Part of a small language model's weights: tied embeddings.
Each number is 128 + 24 x the weight over the matrix's rms, rounded and kept within 0 to 255. Layers, rows and columns count from 0.

# layer 13 MLP up, 256x64, rms 0.31, rows 105-153, columns 0-63
[[135 160 125 131 110 118 143 102 107 141 119 129 161 117  75  94  85 135 149 119 117 167 148 134 152 117 165 143 126 140 124 111 107 138 102 131 143 183 122 134 171 149 131 161 134 128 139 103 124 141 159 182 121 168 160 173 127 144 159 111 119 145 102 139]
 [137 123 108 116  71  90 158 110 122 142 163 109 114 120 116 138 169 160 134 146 160  91 140 118 124  92 152 138 121 128 118 134 150 122 110 120 132 143 119  85 140 102 100 167 135 147 100 145 138 126 147 100 130 101 156 122 138  93 146 132 142 147 138 166]
 [ 97 139 133 132 148 138 130 169 152 123 125 110 135 148 119 128 110 118 154 173 103 155 164 149 134 103 175 135 129 124 141 157 123 149 115 106 103 174 151 153 119 146 162 171 147 131 130 136 150 120 127 110 113 134 137 153  99 156 129 114  96 108 172 130]
 [113  97 112 133 122 111 121 114 123  67 128 127 153 151 124 106 158  84 132 122 108 106 170 125 177 180 122 121 133 124 137 108  84 136 126 108 151  88  85  99 132 141 148 116 132 137 111 168 136 100 178 187 130 179 151 163 110 115 120 125 138  94 109 154]
 [107 159  95 163 132 121 176 138  86 101 117 165  98 128 115 154 123 115 157 136 109 133 147 152  95 127 122 111 146 109 124 176  83 122 140 114 120 126 150  84 157 152  90 121 171 144 117 114 144 149 166 127 160  90 157 122  88 137 125 156 165  89 134 146]
 [118 134 124 106 118 166  99 127 142 119  77 111  82 110  98 107 130 120 163 144 111 150 186 144 104 124 118 108 160 136 170 153 108 115 155 100 163 104 129 124 120 147 119 128  82 161 131 185 109 110 123 104  93 136 164 157  83 131 135 143 155  72 174 122]
 [131 138 144 123 151 164 131 111 113 158 136 140 144 133 142 110 128 155 107  89 125 146 103 122 110 123  98 125 144 157 122 137 165 118 115 128 132 105 133 107  96 130 129 120 126 143 124 146 142 106 152 117 144 114 131 161 154  96 169  85 165 119 117 129]
 [136  87 135 137 113 124 155 141 131  88 148 138 107 124 153 133 136 132 106 139  96 144 136 152 110 108 156 124 126 117 108 142 112 145 140  97 168 140 138 136 124 113  96 109 173 153 176 120 152  87 147 132 159 140 129 125 174 103 120 105 163 169 125  99]
 [165 125 168 152 109 123  76 111 185 110 146  84 128 166 150  96 166 160 141 128  95 139  81 131 178 147 120 122 158 104 141 153 100 157 163 136  81 174 117 159 159 137 113 109 137 146 141 134 117 147 125 164 160 133 157 175 137 161 108 129 155 123  70 186]
 [ 97 108  94 109 155 149 102 157 173  98 131  89 107 169 116 124 140 133 123 140 102 108 167 157 118 103 107 146 154  74 100 149 144 118 121 128 145 135 112 124 122 153 103 168 136 111 100 123 126 128 139 137 145 173 119 136 145 158 102 104 110 113 113 121]
 [ 69 133 116 154 141 121 124 129 144 152 130 143 130 101 118 107 130 113 102 115 125 114  89 164  87 106 155 163 122 146 127 108 115 143 152 149  95  72 181 117 138 113 140 150 140 127 112  70 125  90 124 130 156 110 126 119 155 115 122  83 142 134 157 144]
 [117  97 134  97  82 114  72 139 123 156  91 157 122 143  93  74 141 141 167 131 142 170 129 149 111 106 171 131 124 144 118 125 133 133 140  95 153 129 130 154 131 114  77 143 142  97 154  70 136 110 116 122 103  67 113  79 126 134 117  91  78 177 139 152]
 [146 127 115  95 157  98 114 124 111 121 102 105 128 130 128 137 130 127 154 156 139 164  87 133 116 113 136 147 112 116 118 123 134 131 104 117 144 149 190 116 167 170 136 132 149 131 115 106 143 144 166 100 193 113 127 162 174 141 148 119 141 200 151 112]
 [122 138 140 139 111 151 122 123 134 103 121 192 115 138 120 139 125 135 115  87 111 128 142 152 106 156 123 101 129 144 124 159 115 149 147 119 110 132 137  81 130 129 118  87 114 148 128 118 140 118 146 113 119 112 129  95 163 147 161  85 115 165 107 115]
 [151 115 122 129 119 115 108 116 103 131 101 110 146 141 116 150 125 105 122 170 132 114 132 159 125  86 107 102 129 111 109 134 154 121 113 150 116 153 100 152 144 108 104 101 151 152 139 131  86 159  80 120 145 139  80 115 109 147 119 128 125  95 167 158]
 [174 132 114 118 132 130  79 105 104  67  96 110 105 143 118 171 124 119 146 137  96 149 137 134 190 108  96 162 149 145  94 138 102 117 178 128  90 105 117  85 113 117  69 133 199 105 127 145 144 165 115  91  98 117 129 124 172 112 129 119 149 114 132 118]
 [144 161 171 116  89 143  95 166 156 150 127 156 115 116 129  97 158 167 153 183 197 174 142 144 136 101 106 108 161 128 136 142 137 138 102 105 119 123 115 131 144 120 130 120 107 145 134 144 157 159 143 103 110 119 123 111 141 154 116 123 111 111 155 170]
 [168 131 136 147 149 123 134 121 164 152 150 151 145 116 110 131 128  92 126 167  99 151 149 105 170  86 129 154 112 132 102 137 180 121 168 128 102 136 124 152 132 173  99  79 124 115 116 124  87 120 129 108 157 130 135 126 136 112 152 117 145 139 148 149]
 [171 124 154 150 167 117  97 120 150 143 166  85 103 122 153 151 150 122 111 101 104 107 164 134 115 141 137 135 119 103 127 158 145 121 135 150 124 127 131 160 148 105 142 110 149  97 131 121 113 107 164 162  89 153 125 135 143  97 133 109 119 128 134 143]
 [ 95 102 132  81 173 117 126 120  97  81 110 151 153 124 161 110 157 155  99 101 118 136  92 157 109 122 141 137 132 141 102 179 140  94 118 106 141 118 118 148 106 150 159 150 111 124 137 164 106 117 116 122 107 160 149 116 114 127 116 128 129 133 114 156]
 [108 149 113 110 103 158 146 129 153  84 167 163 150 159 112 135 130 112 168 143 147 147 141 114 119 115 122 145 100 140 124 114 142 129  86 134 128 150 142  95 125 122 101 139 112 152 129 119 150  89 145 149 111 139 155 127  73  66 110 129 116 128 123 193]
 [ 98 103 114 144 150 135 135 161 114 137 148 128 147  94 143 102 136 106 132 130 106 142 167 109  78  84 160 129 158 125 178 109 108  99 149 119  95 105 128 112 110 152  78 168 108  53  93 108 116 169 106 150 116 157  91 120 163 100 142 144 144  90 120  75]
 [128 165 145 142 116 140 149 135 141 129 136 143 146 102 103  81 189 128 164 109 128 155 103 139 150 159  99 100 147  81 138  88 125 145 127 140 126 117 104 125  86 139 183 160 115 132 152 142 152 163 139 133 176 105 171 131 124 143  99 142 109 165 112 141]
 [112 131  93 147 147 132 126 150 125 102 123 125 139 159  88 127 145 125 144 137 139 109 140  83 135 108  99 165 135 149  98 124 120 125 146 154 111 145 112 183 138 108 125 108 128 101 123 183 123 144 138 120  88 104  90 119  77 124 155 135 109 130 101 140]
 [154 179 108 138 151 105 140 101 130 149 117 138 112 136 157 147 128 144 145 156 154 137 119 142 143 110 117  94 154 119 114  94  68 132 125 158 127 135 122 150 178 144 120 136  96 110  73 176  84 129 110 165 123 107 127  99  98 148 139 103  71 128 142 117]
 [128  63 159  98 150  98 152  86  79 140 125 144  99 141 133  78 134 101 102 166  45 158 136 149 121 113 132 166 137 155 110 140 124 159 142 138 147 144 103 116 139  96 135 123 117 135 137  99 140 117 134 165  99  66 150 100 116 123 120 134 138 126 116 144]
 [ 89 131 101 131 179 105 123 152 137 139 143 191 115 142  90 150 140 179 161 139 143  72 120 114  85 126 110 125 110  95 117 109 116 123 133 127 117 156 160 118 134 128 153 130 185 113 126  95 148  94  86 104 148 153  76  96 169 115  94 131 140 117 158 157]
 [102 122 126 114 179  54  97 129 154 127  82  99 103 148 110  80 148 128 116  97 153 149 148 119 118 172 151 120 144 130 159 158 119 122 102 133 146 124 158 127 175 150 140 128 110 120 122  99 134 126 138 121 142 129 142 114 135 131 151 143 161 123 143 114]
 [103  99 164 107 149 156 133 120 140 168 155  91 134 132 108 152 114 138 123 128 141 128 127 118 145 152 148 139 133 117 156 151  90 152 120 140 165 162  99 111 160 126 139 106 136 113  96 151 105 108 126 140 117 129 137 169 119 117 164 145 148 189 112 153]
 [111 110 156 132 127 104 120 127 102 155 126  96  76 141  91 115 116 115 139 153 150 155 139 118 107  89 101 122 175 137 138 133 134 110 108 109 130 119 179 135 128 124 127 132 167 140 129 138 130  99 131 182 143 127 154 136  87 157 134 145  88 102 102 170]
 [125 133  96 126 135 132  97 139 131 149 156 136  97 148 117 156 105 111 137 114 154  77 175 143 108 145 114 117 109 118 176 126 100 155 112 129 102 134 131 150 137 112 132 137 140 101  89 120  85 115  91 114 142 118 117 136 148 142 149  99  94 126 124 144]
 [154 114 107 110 108 172  84 107 136  90  93 161 134 135 135 190 143 166  92 116 123 134 150 150 114 138  96 104 177 115  93 113 129 119 113 153 137 115 159  97 110 149 112 121  92 139 101 145 116 170 123  96 150  79 170 104 158 119 123 151  96  83 114 143]
 [119 108 142 127 132 105 117 124 140 117 145 119 142 123 111 133 128 153  98 149 101 112 152  95 118 151 117  94 142 111 135 122  95  90 140 116 123 141 149  81 113 134 119  95 114 144 100 129 161 106 133 128  89  91 132 146 118 124 172 124 145 105 120 145]
 [101  75 152 142  83 165 140 103 150 110  54 138 149 152  73 152 137 143 138 118  97 131 133 136 149  99  89 113 150 147  90 151 139 174 167 165 153 115 116 103 105 146 118 126 118 145 154 118 106 111 126 102 124 124 143 123 119 144 165 154 115 130 118 116]
 [110 115 131  93 127 149 106 133 170 107 169 158 120 127 152 150 138 132 141 141 175 123 120 136 119 103 131 111 130 142 113 136 115 115 143 141 135 107 138 162 113  97 103 118 116 128 103 145 126 102 126 157 144 148 100  85 124 166 100 131 135 166 128 113]
 [145 113 130 103 140 121  73 165 125 128 124 122 133 134 154 128 150 117 115 167 161 136 134 131 102 107 136 137 100  87 115 173  93 119  87 106  69 139 106 170 133 143 117 108 139 147 150 117 118 149  89 157 120  84 140 143 102  73 153 120 101 151 137 150]
 [125 143 108 106 171 136 132 153 159 130 195  67 108 156 132 115 145 176 183 101 129 119 103 147  96 183 103  90 116 139 103 114  94 105 137 136 122 111 162 107 181 197 151 147 147 109 109 116 129 109 105 153 156 171 101 114 131 158 183  83 105 119 158 119]
 [ 84 128 137  97  93 163 103 119 144 150 115 114 137 131 118 142 161 144 119 170 100 120  94 137 166 119 100 139 145 117 141 119 132 122  96 139 124  97 140 145 102 116 110 111  96 120  98 107 134  83 186 134 146 156 126  79 187 114  94  99 187 129 179 159]
 [128 107 106 193 123 154  86 119 129 159  68  98 132 171 125 119 114 117 154 149 132 158 123 136 135 136 110 131 125 118 146 223  80 146 135 142 125 134 110 112  85 104 136 147  89 113 117 102  96  96 132  90 170 133 128 142 130 145 116  93  91 129 112 166]
 [116 110 129 123 148 135 117 127 153 127 142 108 121 165 159 154  68 165 127 139 134  83 148 122 142 189 123  71 136 150 109 126 114 147 165 131 133 108 137 116  93 139 127 102 153  98 139 121 127 125 167 155 107 161 144 113 144 138 158 123 133 118 120 129]
 [114 140 101 147 174 109 125 135 118  86  95 122 108 119 118 109 115  98 122  88 140  94 129 127 120 150 112 150 123 120 160 164 169 117 147 106 142 122 114 106 143  89 117 137 172 107 130 118 168  98 119 126 150 148 105 140 139 180 112 146 106 161 132 103]
 [141 159  59 135 128 148 117 101 157 138 168 167 156 114 104 141 146 105 173 108 157 137 136  81 111 144 165 123 101 100 133 140 130 127 115 125 140 120 148 124 154 135 198 184 129 127 127 114 136 112 127 182 128 134 138 128 106 148 141 139 111 143 137 148]
 [173 130 129 156 142 116 132 101 130 114 160 136 136  92 165 135  99 158 126 119 144 128 133 138 136 134 167 144 145 121 116 142  85 143 122 142 108 135 127 163 118  98 124 138 164 153 128 121  93 134 119 127 138 130  95 102 162 128 132  74 163 111 121 122]
 [141 126 162 134 110 127 170 123 123 158  96 125 117 168 146 144 100 132 140 129  66 160 131 119 107 138 138  89  94  82 118 149 129 128 164 146  92 142 120 126 114 123  60  96 113 131 124 139 118 103  71 112 122 127 121 104 194 120 133  88 130 114 140 112]
 [134 110 121  49 130 113 124 135 107 111  99 104 117 191  89 147 147 128 113 124 132 114 112 158 132 118 151 134 118  98 132 123 143  69 107 146 104 143 124 164 124 143 149 150 110 137  81 169 117 131 123  80 159 114 158 101 149 128 137 166 164 117 159 140]
 [ 84 105 123 117  87  83 116 118 160 127 139  82 129  91 132 111  99  80 164 118 120 126 114 124 106  82 150 109 117 117 141 106 111 182 144 116 151 104 147  90 164 141 146 149  94 140 103 111 154 132 187  86 146 122 117 111  78 113 153 109 127 130 190 152]
 [112 156  98 138 109 155 139 157 145 132 147 164 149 134 126 118 115 176 109 118 101 117 151 141 125  90 107 123 103 110  76 155 112 163 130 107 108 120 119 111 116 104 117 121 145 119 186 125  83 145 127 156  85 164 138 110  89  82 133 117 121  92 109 108]
 [ 85 161 105 104 107 150  89 127 120  94 179 178 118 135 102 132 135 168 109 120 114 105 178 141  87 127 132 113 159 131  74 154 145 123 133 135  70 162  87 139 124 113 141 104 125 119 108 139  96 151  98 133 128 143  94 126 141 112 122 118 145 135 155  90]
 [123  96 108 159 148 114 135 107 125 131 147 140 144 106 145 156 141 163 110 126 140 179 132 134 127 137 137 135 142 113 149 109 101 127  97 117 134 114 101 140 133 112 129 140 121  96 158 143 111 156 159 114 147 179 129 162 101 117 119 140 116 131 164 129]]